From a checkpoint of a small transformer trained on Wikipedia: MLP 192 SwiGLU.
Each number is 128 + 24 x the weight over its row's rms, rounded and kept within 0 to 255. Layers, rows and columns count from 0. Numbers have three digits each. The size before them is the row's rms in percent of the matrix's.

# layer 4 MLP down (transposed), 192x96, rms 0.232, rows 67-76, columns 0-95
100:105106137165136090144125121125127121132110133099122162119092176158078128131140134116132143071117142106104162145139116095143105139201150121154135124164144081129113096151144103162127167150125141131131099126143169139118147146197122172130109133098140133137140150146112091112153147137142119129
099:125174142122133119133091121114079102150115153109151141118143146149124115174101100137115152097150153079131142130116099162145126089159146161122135118109158152131142143182138177110106103116131126086136122122159153106154161131131131132146118124075174117133139151091133093130091080135160135138
101:122122142085118142139132145160129113113137094120148098119145107137166111102172170139107147131090118149139129183128157133136101104164162125089111111128140155110124129139175098137101091120136120099110157140120121152156146136084133100146156186126138103143128116110160141146065118099143142175
102:096120140141109120142085118139108126089074130104121134126110107130140103133142132127101109116159096115146123156141164155116161132187121119108143161096111151143127123191099096109109143115171141137173084158094158105168088146128149123144103092123128116131129153126153106143164112103107127164
098:140110150158108127134164100120113161113116127165125111144104123174147123092126129141142155083110147165139117058132135116169164122128149115125104114073171125115174087101120134145138131135104166153131127071134118142104127143155134119081142101136128132122148136084124092158133129164118110114
096:164153130125144126111144094120106090100162138118140148145105144125104101167135156129147135138131126163139098070103125167168147108103129121148114104107127120148169132144137135163113129090133162111148118121136110121162123117125106181136091135177077167102109183105136158148165138133139094127
095:107099152142142117133126109122185106127151118099138121151145135097116115106150071101081099133108077128101153124095107102159087091068143171108156120121146123101147136136128171132115151089153116121152135127113088107123119154123120115110074111141118155157127126132140130128097147133142162100
098:125160103162154126118127122120103151081148119124152112179134165136112169129134125115142114128128096144137154098167165080149166154173104123127137108102106139111127097135110118120146185120143196147108130107112144117142120127089089158129155142122113135143125136102091134124103127076096101124
097:098124086121164131144068153135123120124132136153113164133120116117183093143164096108136167115122146129128140123119110137100098141119154159103101142122100126108039142119111106143164110119083162124111132122116110114121150146093174138136123125095112174134133134128142139150149100144098100155
099:121100088118121128160113137146123123111127160084141149109130089105126144122087168144104137118158180129158160119156099098106097149195184147158107119113085103164137117142128150102149120137135151118144103120133164130125127129125118164145130118121113099109102094145140075147132159156100147136
# layer 4 MLP gate, 192x96, rms 0.26, rows 68-77, columns 0-95
105:127114109114110101112155160116140167155118127171192123125061110122154091160109121110110097139106113097109145128122147122128119159102102156102105112149162120136085081142130117164106137125128167148117135109106135108067136156121114146142132126108149154161127140103098116136135118074111125102
106:073140129121118111161128127099093114128099175173163064099150140172149141084102145164124128094129120137127135153165117135165110150128138116125116131119130154100115128115168110099110114099159085123152139124108102148163134147103116117111126150117160123090151125097121134136093119159076135138
100:083118122131111131097155121119107155096141119111101081095128115102140096092115107141145129082077170141140091133138127129127118101137102087138130134152158142119118147129109096111117161131099103108096109177069076148108103162156138088114133145109131154115109139145130129119170160145135150140
096:107108108155134163128130069175137127125142129129183097122140128162153149087137101152171116094119112172090092117122138131147122124092111125171161108129142132118110140116104168155109119152133155167082125105119134156142106132083123132137103165144170121130147158157115126108097152105142121146
102:129111129133128166105144128091109137165155175121151114127097118116077101137120118144153111159111163126105149132135114118110112157152147117099091167099118142137082111132139117150135146117132184077147121118172168095127166138136139125089111126060163120137126096125117129156106100133131114164
094:150128155099136109131139192150188132163113128132121165110118108127123167150127190147158139102107120136115082113148110122101141155112149132123145108129126111102104168156157123099119139114131127115138116130092138145143121118093150170085129177118138127166091123124096145083118137162158100146
103:130114129127109127122190162142172149101120117088089113121110136108143102154126073114145090147152129133135102121156133168094124162135143091110129113127113102124124168088107162163166115119100125088133128100118124101102126140152142115150155115131081152103100139153115109145151194145123137125
098:084140105143152088125101118131182130149144159182142134103093117118148150123119132115137144161131162137120122149111144136130075090071148132092148147189149119136096123119176137086105102102112111117136121119104127150174127114112132141163147158104115109160087154139143113131113110130103130131
099:180155129149110111097163121171118144129116156136094096134108136131142142180140089133116149165136106102162131095131121114104148115132115141119151116154140166091119129109139145114121141106103124119079118102056102102139092137120105090126124147129118153154178148133126080129109146110174121104
094:124151135145144119140171130134168085113159120147132124125115162177136157115141124130146159149109125159098113136112150176115090142171100112137162137143159101122103150145099118065172114100157137127130118118163118131157126109106134100136112119106107108137098120136145136173096150125143119202
# layer 4 MLP up, 192x96, rms 0.243, rows 68-76, columns 0-95
100:129131159142174139136135121125094125118124056116128120142186103128120120138103087152142108137099119110171118113116115138148127103130126163113141122106147092134135107175157096119128130157096113107087139117163116133076114131079117126083145180097078127132130101115124125126163114112154112148
099:094122112121108130139151131117138118132137163110116126141131156117148173151111113186098132162121100090181095137141133134143168134186102104159118092115134119081123151112080116119152182144155151161121124152103153150142115117105089152136139169126109137123101149112108135155132103157100117102
105:123144114143124177120096110091126117155144096124106099126140130176080097147075147118142177130092137103106118144142150122125100118113140092139132106098112131137098101161106143111140094113117117150148124170162137115147115144126114124090125157111142153105105112170171124144086088139088169117
096:135116136168118148134099123143093142117123123107101084088132138140140124149149134150126146143138100123149150152167123140147145098121100121155136103120114115113163146169093123150140132123153151130161119138098106105107166132147123112085162117146087157107123150116199111140156115144073059155
102:129083152136140181102143159107118120125114148165111101144191086121101104117136153145152151141126139123150138097114179086145111123101118156149098100123117153192124118107109140150130121141075123108128112134103122112121129133155134089153089115163120101136152121136091110089106111145118154109
095:166105137106083080159133135100143108129097094141122141139105134100122168128130134130130157135116085128172114184131123107147106127135155144108100153152143093161105147126104108155117159124128149106152100136129166138159124109135151143119091139127180079160118112138154135082066118129123107131
105:111105128185127121145140112121154114119125105153138126155119105076134056131114131152106125132143098098134087154143176137088158116170128136111112132118094085144129104118144143122125132143082165150137086118105156126160146127171147105123165131156156160132077137119093131141118118122104144110
098:117141168113095148149133150169113145141134151133132132147158100105092068087143134127144122144093105109123163115125100121164081146161114136134137137132125124095091122109147146173106128122112123138121156163131150125131134114158093142112159114162112201125130089135119183139167162132112145137
095:164120092110126108160150138123145144171135143120104161142111127098176133107120129112127147165121111126125129121130171090089146100144176149147138135138115194110110146162142133128147127061095125171149138117120090098106114160163121122149117139135134106145127144125087097121154107182136123144